{"d_model": 512, "init_std_o": 0.0, "lr": 0.00388, "decay_fraction": 0.311, "steps": 4571}
Each number is 500 + 50 x the weight over its row's rms, rounded and kept within 0 to 999. Layers, rows and columns count from 0. Numbers have three digits each. The size before them is the row's rms in percent of the matrix's.

# down: layer 4 MLP down (transposed), 1344x512, rms 0.207, rows 1032-1066, columns 256-383
# gate: layer 4 MLP gate, 1344x512, rms 0.291, rows 1033-1067, columns 256-383
# up: layer 4 MLP up, 1344x512, rms 0.304, rows 1033-1067, columns 256-383
down1032 106:556411540557371568543476442487523496513421522352511591419562515603412490490434467534470500535516537423476520466526445514651507486530456502509562548577557448535552539446558533556546474576475519420508518411494501617570543550488504468446499481393514428557468482437516532462410480616487527457534480492583460515457520447518524591391474549576494528516408444536493475496514517461543508579469
gate1033 102:493494518504546580466538420443546426537475500497509591546474545408501530535459484451606481459491534480600559467470454505454508572421460421409523528533493449511426465492478426496521508551554589450479508566452545503610486553557510433463454547529458582517475542493564381427452512550452424587504492504489601555551522541491479531394525526404520552483603515592487570469491473565472532434603
up1033 101:525536483506508440465476497527476448501554510475504472560641474543499519582507580511552491504524524507470570447503520505458450410528433384519424510515481517515535484434401499477490465532461504439476512445455496563580490459554485510524491564472507514518446430502540599426469460461573547487488485532472474509488485479479493498542485590485494561480496382500548486525553433501549506441492
down1033 095:507486508507454511414534442445554425444585423557463497494529533473537551617520550518530483454441519508461577498484542471526455539439401517505537490518514466408476497479547517532415515518528493524570524437423451519429520435567511472560501446538518417498497448527544421409557471541454551540482544503524533451435533563425548517549573562413467544463469577492521376467502468521498505532572
gate1034 100:557444519391467446403513511501536513460411520476442487437482480496539521467445493564479511408517481555591543470531502501501463558603458485425464514560586498542516578439528500537491542520525404488517487564477615558518431525489463576518571504540416519501571451434516604477464527508494517552517441526490518453506534503493508527449562570467451439554518410481456560461480570508603472548390
up1034 098:555517433536549550595527607488466462525561475537467447435441448539453479434613378494504469536429415521517485560453501510561492479466490463486417564518410446535437517498497427409471523360536466489409570549449548451517580471534508498485508480400509518435452514423494646494516508502411487456460538504520520523487525442513474560446439514504542484549577513485480527528457506319507501504410
down1034 102:514501497529565506502487381524508487406523504431552539476545531521476439495431470490451495601473478486532445497600531524445490449583541626533450443539496525572496562529507489470461508532626478523534379459502546440387511587510444517508552557442516443465568519556533482475529416405603435526560622491493504501533576469415438560533506434503481688583481374483477444538569495523606460488520
gate1035 102:532506501610415546436481457491554508503512465546589545454425521533557448408590439399481397474481424397536485607536458490454528492548544491480519435482411499474359429532453496609443466604582558531456501536549536514452439479480414552535519491490503534541556495465417525508548513524467517530464530464508446639452486492481432482522434485460530429508502510510509612542523467528507452486583
up1035 109:549524488489481520512482403538560491466462480510508520595602471477461508573512512534468540518535494516503521498544510528557445522449457524548446478404522451566541562501571533535526439532400471552539445470512476518568528517440520418543504484475514529541562550455490470610524447487497528572438503556583541557482447489489452440490511540481549494493489455503464540390548414526508517506453
down1035 107:463397503640440495470431519449410483568464541496446572510482466459531379500483474449526536534542486525583548531398500588491534602584536479475492511448569520546520431503355412449490528587554553521426580530534475482520474503489480475450471499476516537505524494535542413417535499455546521462566543454456412432520514560421464534467470530481480488643434580524505526551425519498451525577462
gate1036 102:509533424549453495549431460417499506480414443546480542587562513493489451425473495540545523565437488493551570470526502466584471515505520548457552518462533587385448564558587427438582484551501476566466542498524517473508452466480504474500512503519592473551434570607483545493448485608520526451557521457505422553509508412600501465615515540424467598459555530538408531423476501521519517468462
up1036 100:463541510458541454426495454552484430428452532549407524461518439483429499515407509577504514453467429490573545522573610499454576458449459396515500497447504464515529455468592513479568428429408498494457522499482474582521526467492482505594473493467423481500478522442508578483593509540477458591513522505550556510527484447489474468443571477429474597561488570534538473547488582479456471552517
down1036 107:451551534553510503532481424524548528540494471519493494515519414403556535510479527467553448449475465402459610496433499444460415581494473513523486506483506582505438536498500572558483448517520537586423364554525448509475536522511489487491519543519499437690546480532584554540528511401514507569596568442481537505487423487517525482625536418508510429576534473575507564491489500476515496509561
gate1037 102:572522487491541553431473540535469516499480538521518508501511558450412537518478549564544499532470556559504450523497566398476353536464583542484451521539465509541453422527530497468561450483480483411519441554515542481508455456518422630396422488491493535465442379500481531500484491450492472537451525448520486349586568438513491535496538521504438387536524502479439507461483483511531501484582
up1037 103:521415549552570562440474506534533520460558526561456492446414525531432449535402533494456520529534618491499493565488514454504515480474516532533508534526445490518397481451452452409563411491603538446498378634537544489462488490574458473429409532541499562539497446475483520566516513451567457481434489394497513436537487527510528456463426566477500472528452618507462527470434508482567518426554
down1037 103:596468521568537523394533449508408433477556540452488566478421484433516517528438478531452497472540462523519535481478572521486553523498495506631466562518492555483485529595537447491451472540429491572509436533483552490481497477573435522471537436452505539503540464614596555419394519435490523496392527444535462417595468507513593532502480441478520443554437551462440471582425550514427483479560
gate1038 098:503512411515606488500569441533520438526446479441572535501527564508518454425549449507468480520505515532541537557490447447462493495495488476446552447573520508440506465418577507480545446472425504484520452522561544533485473550469521452361494482471467440533566617561475475456457514500461492530522443470508558466575562512455528382404560495500557487473423498506508449491574548472581530449604
up1038 100:499519498495468522560477471503388572484529559515431508498434523490509460542489456426501558489464622616421463599454522475424509506514595523432409432442571464528459487453557557528537491472468466498542551470477476499470492500424534476462476637434511506507523420541470525494500319518525461522492437550490431479553516458416571402430437513528477468503413537532552382563520435464492528479505
down1038 101:568580560562485518543479451432348448467570498479541539534426431478515520545541457570513462542461515513569451459476566489530587536405578574420470533409494424408503535477495429512532556410571647523524555497502528511485537575506513487499535516482559513470487477485514451476503419430635542467519548406577549532475458455424479604507557508534546502521545528431487516529515424447408537515507
gate1039 124:518444470438517545450563451507530546377490523475487449533472536434524499502499513473523543546545556426524545565535511446449434479489515516452582401500480526544495622548431431446529446475463538458464469499510484519502472520536435561351538460495428501505549507432595506483564471468525435562560531479408532563428571387503502528451459418562414417518556535571479435482478544425406550566450
up1039 113:544567508545570494542415469452514424466593535620469486418497536565466463538474437481486466486562500509502601543520645421525504452569530480484490461538488550443478470616443399577557421568537479507479448518497520467519448500537471497527519476494517491458495477504488446490529545534582452516510551420404487535404591500506530483547478544423474478581590556527552508457515555538513443392555
down1039 090:492397363407423540473515440558539512444448505503560588587414531515507528497579481480497459531412497376619526546531449450536479501427496511488602422501511518597457525435551499440506517473489451438490553496468478518491591416483520538500494533532441563457567538454578508476474414450483584542553450559435469434525495414505497540522610463488464430474433549510515425510477436493413488539573
gate1040 104:580467532570527572544524502437608504522472600538534494519450471608445514471531491478427448501535476603584474567466507613458525483515485503512568491565468492432462501535528517493440457423540460560482477477444510513481563509566534517351509416442448544459419395505464481560484457524450434475463504471532446482530490548541552462518424538486470520551452539584451459565464354466476486534540
up1040 103:470474579411639535531506542511441509485524463611518463438561510534563474475452489408499487521582528569477476561449539550588469516557560525506562505494424493492546498480563553410534493510455469396563505562431461408506571623513499479511483539506623462505429504485541565570560521502414573466445495510546446433488509509499511514522508596486510481540488475470448390534433541505513566524511
down1040 102:608505494475497484495533515490597465487490499604505492473493519536630557521464547479475556486538445611479525572592493482417406445683505487469533567515530560531531457493625521443454489535484530495517532526474397462419510515520451512530544601511575442525579461508504447540478552492472526477512576547555537525449516461544457577474504625575470470397488412561440516504502552492526555497489
gate1041 100:564541480454512436529496544371534425448494574602589633478467636561534461592468522528486622476414528383490401555475519511460509555583425481427508481523483549555565508509520470466550527542376621528540463491583568509530514555505536455470513466476475532444428533494483472519450566547552525503394456499546520492569482528506597500522513507531518586615460475531410540468448415518491473456598
up1041 099:471394538519435545472394538447516456469458485450517655515478626586539380489496421574424495543447502406465530517503530519499474557615533422484463513484429534528436569468407505459539531518478609586503465435525582488490452411574533549508485489434429531390486502564554492425458514591512464524465512564502573568546507570470550504488588512474571495578468425587501425505445554575473487457457
down1041 105:572505512556466475642516523468511466473503544515551569392519583578608509481527543436566510505485455497487608547485563524365449470597417473351494474475443524580480433496457480522558566473378497521495516502538555514498501598453492522565468486496472487474474571541561396560520530534496548462484480492496451514481498518461545520503582591585503529538480437488519539486476467570580513401517
gate1042 104:459604467456547564564442544492465441516449366503488457416537571466475529430505489487420456496570500450526523474391509442517387493472435428465468435470431482514534516463498422534484541558511518371576534574508415411517518411536423518537474495443488492472486487529509445426428507408499459589524474374507550440448509487534496503538552563516455496621512475526541481507460539446534597464515
up1042 108:514476442512485506562518544495454456566531488423460559497475475551574466478456551509520551519475456395462494467512444533481547548490578524481544548415514439461665468497515465467593438538476526521460550531502490481524478508501468517439520556576496459553614578424433572495549465468526546501460485513523533477424410514605491437430407519545443613524485502470595468546590580486494471588425
down1042 104:508509504593453466509524494422475444553515457486505476555434499510525408578525518574589542532447578454531446366545572513485505490546456435576506542407570503568545427507507464489507487534426554507371468383491505492443560518444505439440459522489487382511617476495523462465530427465569508543448568536559550561577485552541554562454443541555537577468536566616475447511466556495406483488533
gate1043 101:533560471531417517575569507464544551446476446404508505439431436555468515513570454505526525529392584490572451497413587494500578543522396534510490518452515417441438575488495504558500537592467518485497594467450613469458455521464557466439548483590498671518544486568518445558512573480669498581605551545551398479539503566473512471469460487452514590492550539455610525498643459550414454557474
up1043 098:510557572416516465543605548606584460545518511509518471599513438466470471470546543472514435542493452433510516560500480519384542438432481459560415486496492525523458517527509493528459426535409468522541490433503538461616557522599482460465512473422525513469550491480397624571394452507453463470469556440492525538518539389445502478597535587426508492478398459474530487415459416508517498393475
down1043 101:530443501472557517566514484412593550452583397405545459496563511432500425557618479462473436492401351480474513578448447463509483508409380500541513499421468481422543430534498430473577479508412455537574548411502485490596544562428452508471529553523480461477520395526410475559485497457502526528513428428459502472524471428440618429460501519441461512598491421448487547423529447431486472578534
gate1044 111:491593472555489518474475531474511530578418505478513467502558430573533460442464437532425489447411524493627549480565423530553508525370503539438487509581560441541571547498478474423552478441542502492496497485504529561511445528518432601535459562531446518574460514497432441490607591579504492470520529435583529519440493547521472478472505408531485537548545498483592473433446546423512534493463
up1044 099:496416481512498491464495590486563421425456528464487525422537501522483517554479476525442428521475467486420456500516501490540466578443462379489577565601585560452481511504430518542505557534493525496488515459545511560519539439519492485503648457415510524409526417477506516469525451551473523349521528581447529565589420408438431462440496460547503487458554503547536528418524511503533559596502
down1044 091:598626529554514539522552502563485454523461546472458462462486471612565484453558470403470477427421454519580463444520510457483531489446468598515541473470515478559609474446497567443453516467599533421490530558484489504581480460532433490543393482543479521513481506544575445604518493433489555568492416419535524465447464528542632473518469476536524519481524496480479415547584521505559454494553
gate1045 103:477415450560555555525469464467554464496483520486445432423477502519481417422441535527503473508463496486503559535455492452444504363506466498469483446478446480391550510539457498530475442434498428499476516416488465478457529476432465463401489523555578524518475593500534458497595469503512480488494507517439496530525448495483450564502513523561547561582526556449563410537473472636583439536482
up1045 109:475499529448571525512504501460534525515554535572454530489449562564457465607456506574491466530571464524549608497480403490565546520537486542517460503546569548538492593543555543498413490409403436513513524458494566474509501455519473444544526401446593512521533426477518571497452583475506488522391515482478554475473444419437461531492482565457433588472505387504556452456467486479467481455466
down1045 105:600460505496459468587508513477587527601537469530504380477519514523419457550432459441494523480484476528532480584488497561499443496549530396538501520552590542526494508484564499558550459435428580553383511518570469541493467426413462525374531496494542397460466450519497444510484564468515519508548595474477527455407547608601490609535440534577452564501471518485524499539509477537428609459527
gate1046 095:501522496514485501557489539389469542463546466550490512528495532372526537503534580522535504602485401570519502497483467500417504525485532452498564564572460544480469364505536511477469541477556479508495472523512430537469527513602465449463519533501479515434479411482447478474544434449465433594581525553628503496513458516567443496484507492553556580524488456479525581398458541440516430444498
up1046 092:546477452545449477568546436531489469481471452456470451573491506490423540561567496470569507548505471464534457444494587426561486443536524465475566449541440368490486444415486462590530457510512447495564377571466545405547507470531479501529547481503537488479562566445592521420504463491370472423532544503495507397503494428511494554555461489454522507465510472460601529567430573513454578517542
down1046 094:538517529528521376544491483460444424553507444535455531493431432416471395480496534537522487453607515462558516370437518549462482534483486474562604485467468571536466485545570498491473467485511424409515483563583459459485457501520534382509455559483492499507577483538412437504501510463573510530515421484521359541542428481467375522495561548376616553551476442492407367494468555445627498468491
gate1047 118:525496465477510503538525493488457519461484453439506539563534603515548493558543524538586429444522464479559502555516495493551468490544454414488590547567528438548527524529424533417551505441607540524425413543487416435480492574477429480508580519513545478462526510401559452559586520477579494478553488496533560509506578480475457512451581474505580425488461502499474533452537553450489462547503
up1047 126:482476468568466536549533514466458497605561516513485561620562546509512459476404563558500507514499540483458476555545483556492532510487535418549432487471484500533542465505498562456608438500542526445527402495569549416461554557488427496421407488462549478494415439519496525499483532610508501498538490468451501508501541518598512545477421484522496560540466424467445548633482515479569424455358
down1047 103:541520473478474508494513542507550481582557548480521538505439557541534494431554563568519495461494542536555428484478519515378470503491573361514524493470440439514524499516506512436435458528479488572455510518419450469485469469556406491520485495558532440550445479508469474661560474581526481455474460475494573437608511534414525494500520441487526541551484485641539495500520568476472519499482
gate1048 107:489484450472559557455479489578496430600499524451502446528476491488536565545503498491445587619453568437505447497466471439521513363516517425537514551509424445459476402407425484500533448470464517512473484458473592467537507486503544544524474435470412565511468394498445581476479478523517537487423460551401486502459460497556436524424431515534528492486455451457584526492535511438519500454529
up1048 100:431436524616544517526549543485507512500588491452516555497505516415507499577460473537406529529441556452407460402495465560507437571596486508458561517460507495481463491550523494575501460524539398544522479548513517541541440420494550465485444505519519521489531563428452541581466475551624531492434559548412534488519491412551528551535556508507542527490516460454498583547504578572401510494541
down1048 098:488469599564544498510527544464469556564449513445505463468449573476508508639484440520462596447436517502473468416489457459603492535613553596525515532530523583475479460445457565519466534496431504481460489497434485647541472496459421518451464471480522475499473553449444421470451509503565472574428566463454455488466609502594622487495452457536581505453572489513434514519461523553497452467512
gate1049 108:557457514531402451464523449500526474508502468434384445556437539615496431609498551525492377541542604535527565487522546460451433538548550536474635427461526377534515459450541502392502582453440558432532511441500484506543493562494454516425575482486505527509464432529584426485446521518544609488547465448567581510443516498418519446558596470505381500476543575542506424490447430501446512534585
up1049 117:583489492475526536426488456443431558525445569491503498470522510504578403449425518552451550529462437534457481520439493576419450579512538592447371471444418533601565418545366457517495484500585512502513509466511580552487506455475562538514474598520495508513503468401538445468546482426479468407523503509531543504501459522517436592414457522527480507458480499467462466513539464516582603507567
down1049 097:496455439407556458514576498517497447487359417459508454500463531542431509443449519474495423467520456448522560423448419548542509464482424506545409457477429534585488522397398532461486531498386472456452528557503583474516569610474493525639531539468515596435492448481477477550559510453477491540504411532473479427505516447522475511501527490519505450467506407577455445516518520539493522443583
gate1050 094:532442515432457415553465572524471488505495473475567488543435463431489570546495506496468452497396483439472552498572457497593516553439534449503525532451436578450494541460503475537420502419435566495572532522529431423519544514522461520526462513440584518463615484598415483457482493514593481601594570480402539550574518427511446548509433454481486447432544428576439519561411458492530433484481
up1050 095:554465480428498456483468568622512576479456522487457537454524577399513616478601530481587561584521422449499535470581467530445387584530536484451474470458533556419457470485452501461508498631433485490465594506490595561502428462476556512552578481527493488528494478485554575454468498425520491488403522544469467570491506528469529454549456435480430483426450599466497511462527527495464495485548
down1050 094:476611574458564518392547486494449473474488473536494526466545496591560386483490552562615440454579423528510478563453501499546482449473529498513516400487525493552464458546566413465514476439489489571414498486422411576508476488457522517517476487487509505601504433524508530532508505478512450525464593449439477500472465519529543469576571517409486594443598554451488426430480422522580460505568
gate1051 100:540478541457585488427438533451509481536504431475549539573508463455541563462462520523468467515513509532482480414477395484466680526538562511538505493444454563532462504515457360485514564489509489445506416555517435425499518492556422483476491521438470496492493540470514555478463527521511413491406518520517570485442496461422575470494500418532516615455429519571485501516469458588451473434574
up1051 098:501546566549523454503557504423494444509561625462479508503463471521441533530434412470447463442444574554542457511506472488537482519509498412481509579459456468445486510526496507524541486556509512594494539425516572573520432366505484472515549561489432517570506523593397542516502503531490509530498470451546500444539540480485513516499554468554525476567474579549476454511575410573496465473499
down1051 088:426533397518570563465501488487507495503435442410503501519458546457522434397514463503484582579565456462511494594502476602462519466512475545410446511474474498509389519482548577442488474496529486473458431500529525473521557517496574471469571531455536517510571514471526458477440426432474490536482560459426451457511445442501503536478433571426525401495500399449430572539473559440454407562435
gate1052 097:502544539588500539572488431497437548574423552530572434555498561541483465463435493467436492427511503530544477428514410480622451419463472465479513535494614405573504468462513558471453561539525513504473433460481481399628502577459557589557518509406518464540451457544536498449446484504556422498503483565474557521397574435448545626475472521519529500483495561536538478561446488524500529480623
up1052 099:474440512406509469559494460521559499471448500553433601533436566522502536459500483486535479515416565525483541524476413547507457415433529477537612563430448550527550448486479627514554456474478455439537506501458511459547484530393507550571458490496515477507492455445523492436468504462569462543561513482507455576510504510486579490430407516511548467546465468536497480394456465524547521386515
down1052 099:499567459415495523570471461571404423467458509433439472477452539579568515502453521464526450472391503449590394444498490486480545470457502514511488431455512448476458483524424605538548536514582548447496536463506552446578475515464420614414441532490479553455382517422447503560513506515501482496557521492496450512495512534430496553481435519591520404551481444544468493398465532534501503408525
gate1053 096:510531542499522418482511519474522504457460490573532606495493450508469574472541476515494549461465507522560476557475520469609481486488354438570466484436439460452436509495521593485496476592510480423505491452477493529513485438508479538484455481428502522554598491537584575412410493575490569442501497564467394519440529437591616607532446484446558481460487535475469471493574504502493481390478
up1053 095:509608493489594453441483505446468514510530493485509516398432552579418484544509534550501506500542481584670441479470466481365544542412533395457493597482420531508572475549570516418406507514494477569486520505420521540472480466492519504536486424516497562531447434477615608457520499407505515551521470526517506448528511615551486533439504554521459509459562585441514470507456453452424604538554
down1053 095:470512472529525562467481483515547516567480524435540561518550551376542509422522497517494463539466462502442428497475497433472553432476554505568567508497434488484399594597497401587563564521509462539568443463427514496509548499483361545483495503513553481529426544544502461623525395489497506449506430474549521374459512530551486503479556453488449563490526519539556463570424577514539489553488
gate1054 088:516512425498546509544570464472514452492488378513550472443534494442546462511520497522631557460501485497426533447503481545576564421593460413460550561498476500487503463497519480388555509504425574580440492458456537475486474589476520557475533417488531436579540372514445602591553388505521505583388491439332560457418515522472505487450455571479423488400525480475552517458507476530516492505526
up1054 091:518526588545481505455558533534492455527445480563469449425523514572514515615524485428520584563459395484432547527555521469457472563569569530480484531501465533462470441498441546418562527514510486487566624472522489519454482518476531447556478471482474440531509459458479549545570469421388521532406552560511555462466499448424500498532386516512467489495495532467626563401606555554458532584488
down1054 095:483535498571526526501556541486536445517516466491450540516472545537586582534448522550526535495520483422490416511575609478429532587408512439598589468436513548496465405518506455571484493526488486427498400492494555490521411474494420523491558543548472497489494430494575508499447527536503486443420135447580479492522510477480494479572517487424540461480477484462560515495581502571549511448485
gate1055 092:510504456469488477523500544527478479559527537331496451470516490417435449466552506548492442473549480464546516515447602566512454531494445569434478440487469539436580487473522537530511582439512594561509493467594570510504588554401532438513555491339473467525534539544620484470567481480482484555623479519415426539452457459498503593524519571496495550533503459488463474497477563486512512454411
up1055 086:541525546455499506568449467471560487519552465429540532477582471477575487390513537493458533499444528556449597383297564507480553537551519420519502498527513573409442499435475456486565430545553465521483533505425522427391458557524511492467439615563525476460548499479449436582500531518567532528474418544434566501447538503510442436441487485446513492498424435557471514569545467471560511459596
down1055 096:429417480474478403495530414562549541444444430449478522482574516482524548543497504542495496581563510444433514625519454578593453494622475505407468469503549496589517531505514506485521542470531494479493475492518494455568524539512539547475514437475450504508471494450494539465478387482480438423511504513459455573509563484509580496418574577502498525494469553529468455495475487515497503496569
gate1056 094:369580550542417460424481489514435513524492521538550563570538497554555467500494501533477473523463502417516515507532503539476518461477555543520570535527439566505492561568458462404458545524519548501432398515533507486456518465491526434449420506489531486632472481570605441429381470502489472536584470458542528411525472453580516513452450491437518447670454503534458518524451604598465539553510
up1056 093:407594511563514527486483452520399481568489483528498484491491483473507455466416496536557507515479461477531517505467549560539580508444405477582504514574508573532568518553550519534502516471405469486435498517546540526527488514609523497385514507461499563484548497468535433601430538509502466611460510483485441453545459491498506467488636553509489507473455479507400465388533522506554470478526
down1056 099:481469503451443400481550560454445475456471534486541487458437417392472518536482497481628497626394508486443415452588527543544547510404534487523442537499506470439573505430453483467528529507523490518537477430426541565475474509407538550510556484440472522576591525433477550487540511462524497487385580498528607485441369384388490418437531581564441638430477457530445495569348496488525382512464
gate1057 103:463506449541587510440558519444455530442479474518442497530548542478475565442534408356390502575419493546548513513439436543505560531478546509451465532548477543563534522455451529577564574471487465484461473557593419512509415445414461496487551483356477465512552467477447562540555507545509489407456479531546523443509515484596467490490475521481568539497513478492468450537456547438542431503464
up1057 098:554477432456429496519543465505427578444520501489376550444519473476493430507472601520448491514535593556593425469500529480647502507485510494540416492514478430558449356598515578564555482542574547594440378506557506501557528447565484494494424527600565578464513506455614469520467458509494501549517553439503498500521468524509524502489534565510601562572468496444511492587493538529534427456437
down1057 101:575471446475327477562495540516545492451583510498433551475532569500495460473427547472502515485517535525531521548437578490502453482474516547535440393478572506552459585617499403480503472546509542445484484405462516566511545502530565509482445473566536562470521459406493540498503528465515547558519472498506504504533480435512380514553536528465518490649505506460511465465400527454564481496560
gate1058 105:386360515477537500516522517525469519489540565517509477549469485579437405527560501497427485556419535524493491523563415447443519461498472526438596516545456540453473514500555405528454505438553588446436548443528523611476465428472449464414568459485455514533504462483523455511550587565519508476530522477454529522532490578522459526440351447498541470473505559501538488506450454483486488526494
up1058 120:522431411506496497547575381451431483417506480387414517527462559531579472462561459424515427486539513457432594514550552554414478444513557447459551473467508497492582433523597488527416478496505594519361542455537492539532551467533534466523650514511555405497485513474550541504382488508490537541465505512444513516568491534544484489557538460536451470478531472399595526526562427482510463561458
down1058 113:525403556528450451467452472471495494412506500457476453497486465531506484515499545530444509477434529566475517461507519489394437492393578554532514470431528485447584405497466420481407531498566462534461508433521446566606560426551452498463555511508530363536474490457520515507449543450555467548534442476395408516554551495536518506457474462552608520426510504443473531483491496428458442602433
gate1059 099:474406532485577480554537501557555521532592455452453484506523549507498499612496460479460502515530483514465541490475491470550496505572546490528502522491430377532507586487455526472544505567440512406620530434532456540496458486533506493509542514570512455439541509500487479533560529503460497484507550551473561439444488534551441500483509426559510490469510562579477514452491486469622521522546
up1059 097:552650511539435479471570605543500484493462390490414483492548454567547470480417555456542510419563530498531514470459514533534567569440493515518572497445521465460548500511548550511593478487473423499443474506479525506449522465508490492560486522543411517413501445528512569592503611553558607574483471475539508477487513556451461498381481511490514612484529375569388452475437530466557419513635
down1059 100:545425481533439553582473487523433542527554503397595466554494482519591429475514500490494490511534573523549518533541469550510470476424490438579487499435595568516459582556505461393620467483461519491403514423514512476484420447513497494525449509439509490488571469560499473461459474544498482494529548462599428533494588569508468446436570491430571528463535430442429496470460442480449495528529
gate1060 102:501565530475483423515515468521559448489476473481642463451499468456560393451524517497490555405481424495493484510467541483536547491454508562498557443478362514403449437544470543441450527583406440423405513495557511523482415550470413552490434563417460522461469451488534503443509446446464455504433443460470551573407471527473553437542487508444413490508476478512560471557371451458448477446567
up1060 100:446469510516502465462516530549490554502525431464496505472514547487474440563438570448596437545541476491538440499505475525482589464462479483564497501456491489505535496488393509474424562436522471488499479476517492590525525568625546491533470554403506453616500454559474442461447453479604501431552512499489520424505439439480456517471424485573527470416429462450418503529495476547370576452448
down1060 106:424444555468488447461510385463455502490391449470480525551519550443475467531531576512528464495511558526473518386490551464456518515540509502449477455507419527464400539576528462467548499600434355429463488438476526563545506496544520499527505563438536487571499472533460566500532487470527436446499399510520509470403473502513527537486452470537490422402482557489469544580505497510514545475452
gate1061 094:417543548461435549509506467554460562578485463463437421515485524489541493467463631439500501479506366540463465445474531504405539519455516582486516531492489476480487547494423503536443447429573512502475532525428478502566511616495428536458488413534475429437466415422575545472526488510357536447500546460502513446503436579474509510442499564420497520532535389451463497445549547474516504421518
up1061 096:444477543509573546557439444503450525520567495526435509429596514547409540502461600529491469529467440428547506548535543490476554570488549386509560491550415571554502529556550531496472476477443484515563515460458510382522437492504545400578503420546461563521501570463516471517505505616475540461517509465516557512556485521464481576523469464500527525484495495452454487516506555501499535433529
down1061 097:512488537578554516457393520505427482470516584459557474533381508461435461637465530479469464421507518470537489510535482513448432541584475566563484484558575477521570468580491469431517624519491529464481484506487540489480464424402549449585556414497459587473500513390488476444446499506503522484511518516456517546493500544531501445499488526497422558498484444378443542390540547483543479532513
gate1062 100:531515464530536561469502615588413558532454561462444498526571482450366493516560527408446497512446520464554476454498491372503498454542521400486415460516520571501510434548515439525566525485459485599534505487435520522536454544479481551502459473478482495438635441487502418639592550551497502559384536497600417446460468621517486388424547509468487476468436487469474557484505513486510475547521
up1062 104:500519449465462499581536505450458516445579434454552414456516494555599480494446522477527483491559501480498468446463476547555482495464491471574511532447546540553458503518506454417475482491553520475510526488581481487486545483518381459564443474562556499461461530476418564485463576587541519516527459446540532547436533591465490546443569518492495448564545444403624520556411581467442507439405
down1062 102:539510492483476537468541452489480512502455512467540492372513521462492492451534535493441496511562508532584446510493508611492466551491481431505521433480536471505460493513458533524525509572530484461524506497492486435482593389489552527507529562530571503491449522490382465470420557581484528447502560564480492544471463538487432561511503510610566474609428517507625471509525472589504502496487
gate1063 101:451567439463599539483480497542422475461388554577449474492494513489455574433480491500504452451430490476522589421482473436532459490531570538546478523537467527477415463534554460402503433521594474395513510386600545514503484471533429569533534591539528531408493440473478405542560610398454500597442487471505525440550488481521481471436465517414445524481508530532488565520457560482425584421499
up1063 099:516536454452523479531451548510523482521479452551511562454397567528498541503536531518578493431496456513462476493573494538436493460557475526503473507449527488505474530447478415528440448464499512480466474558497417496483580442510488464598478431500513561527515491470452477609491516511576471369495500438558445435446429525461532503541488511573491489519473517479364486508556545560497560547507
down1063 096:448498476513464508413602496504497554455496537634527424583516466493416507461497484427385475472415523417567477448519505494545467435516527514485520530561428467544475522415501456470477453531438392577500572520453424521524523472472492495554447514495521552491434484618535517577429512405404490489516540480550509418462526491513480533485445476569532529459603531588541544514516540441538507522432
gate1064 098:450484473537628500483531423474489478560555504485472561569485550422567533469510556461482542464518486423517528546578477508408547474516493505415537477526509496496548522529450426533483543530527546439500486452494589523422436465480429433523552423585578577478464506553462542529487452477553497569505550595459473478516480505554422469538521502464422432466549538529576509491494469465600449513484
up1064 109:569598585481407502536507526559480540418457579509585450467486389584450458528530494495511523480573512493542499458447605487588480465527406520518449501488433546461477542474483545459495456430559448560516503522449473467498493492574538505539537557482468432496479437518487558434513586503449444496470494454414472519500491480402558486489431521551525533537478571516533439487522548570453588467481
down1064 094:516555397495550532482471427476444547389510593546444585551402460528613552502572438450540569538534431486573439566445413447577531528583511496542516511471564555521423518483553413460467545484496465501495553464456492494390496481552431446471535452591499499494457453455440521395477496509477444574547667575409463494498524416482458506477554552455617535495432547485543502528464498485456501472545
gate1065 105:503513465448449561409519532488460557435511513486532529539477476460521507513492496448626504483497453395524595521435496464573484531462435570500558553459568494505540603540503472556525434504582538433535495488519476532467443516508522434500511539655439494534478500494500495533485450501636478442468530525447556484426605488490504530517498535473510517501461489443497380573448564448537558533435
up1065 103:569499433431417569458587489507468518438465378447531507383469454522525461545444491545589565510543530548474590563549540348513534550463461534504581482504489499505509505572499554496506570532530488364479476516491571436508517482464448458463449491461507490477550507471453557469472432443517470588515525462481481480528510508516466462453481425438484520478510428492567590535520549535526451480471
down1065 096:462507515514474487497517599534494428556543434474498518450544577474509473415444538522431378505443488483410488521582466510484485574489499474526478590491470522453462354522530488553506537537499450527518372492510524479496466409534558538465552570508485526398459573550514530483490471518471520445410390507551514539496457476479598473450464506455485471449450429468544475424464504456519450429465
gate1066 110:529501521456557538444542514534544378551503536476459509614498508450439524587558539595551411485362448428513547515489448474624509449492516449511485502398420413481432563518556505608535442504449519493477491512489522520460421550465428584502491475511572530455539526420409570490468599584591452501478459516462463494590520433425551514502522533572536545510523535484506493647517504619507517467496
up1066 111:479595512478496603426424593446415540548496508507477518499602483492626515405593465444500494550518537419486492582595516490542503512461481497462523414486557581481520425425619490552486501453490473496536572494536511538513504530469463557459464556486438510410546450428505470584558509439442617543491531603523523508583449527551536540482468569447501498555402612447434526493501562436582539542510
down1066 103:541481477432414478541558514435519481474528493420419483550527429501461506416555486449518494446489517587500545458539485532438540580441570473469487479526555469474515514485522629537566492458587484511529573469571491478515566437478522586455404505447492517423519537510524405419623477535489440518502384472520471522431525480574451487449539467548515462537503410556510528379522549442540527520494
gate1067 097:461441459491393558502561443552591554495501416539561544391497651556551440569496505552550487423462604539560535461510508414493572504459430531483502485460528523413504501465420534502530420570479528486431490524562472478564549483458481479454545496493499545522461511588492437466557514478504588614473582444503668504503550509567609590436535447474544495472501469506451496488535482526505605516479
up1067 092:458570537590433482499644484447589494476538478546484516506554514477426497463553453424469440448496451576422464505513490450472473478530458505560535459488488574494483484520493493511459561540524434485467525440544467433493515570575419518497558593460539564451602506499516406451505518389455436554510490476556551499529539436521529619563558492568469492451486482483529489489463494524513514466601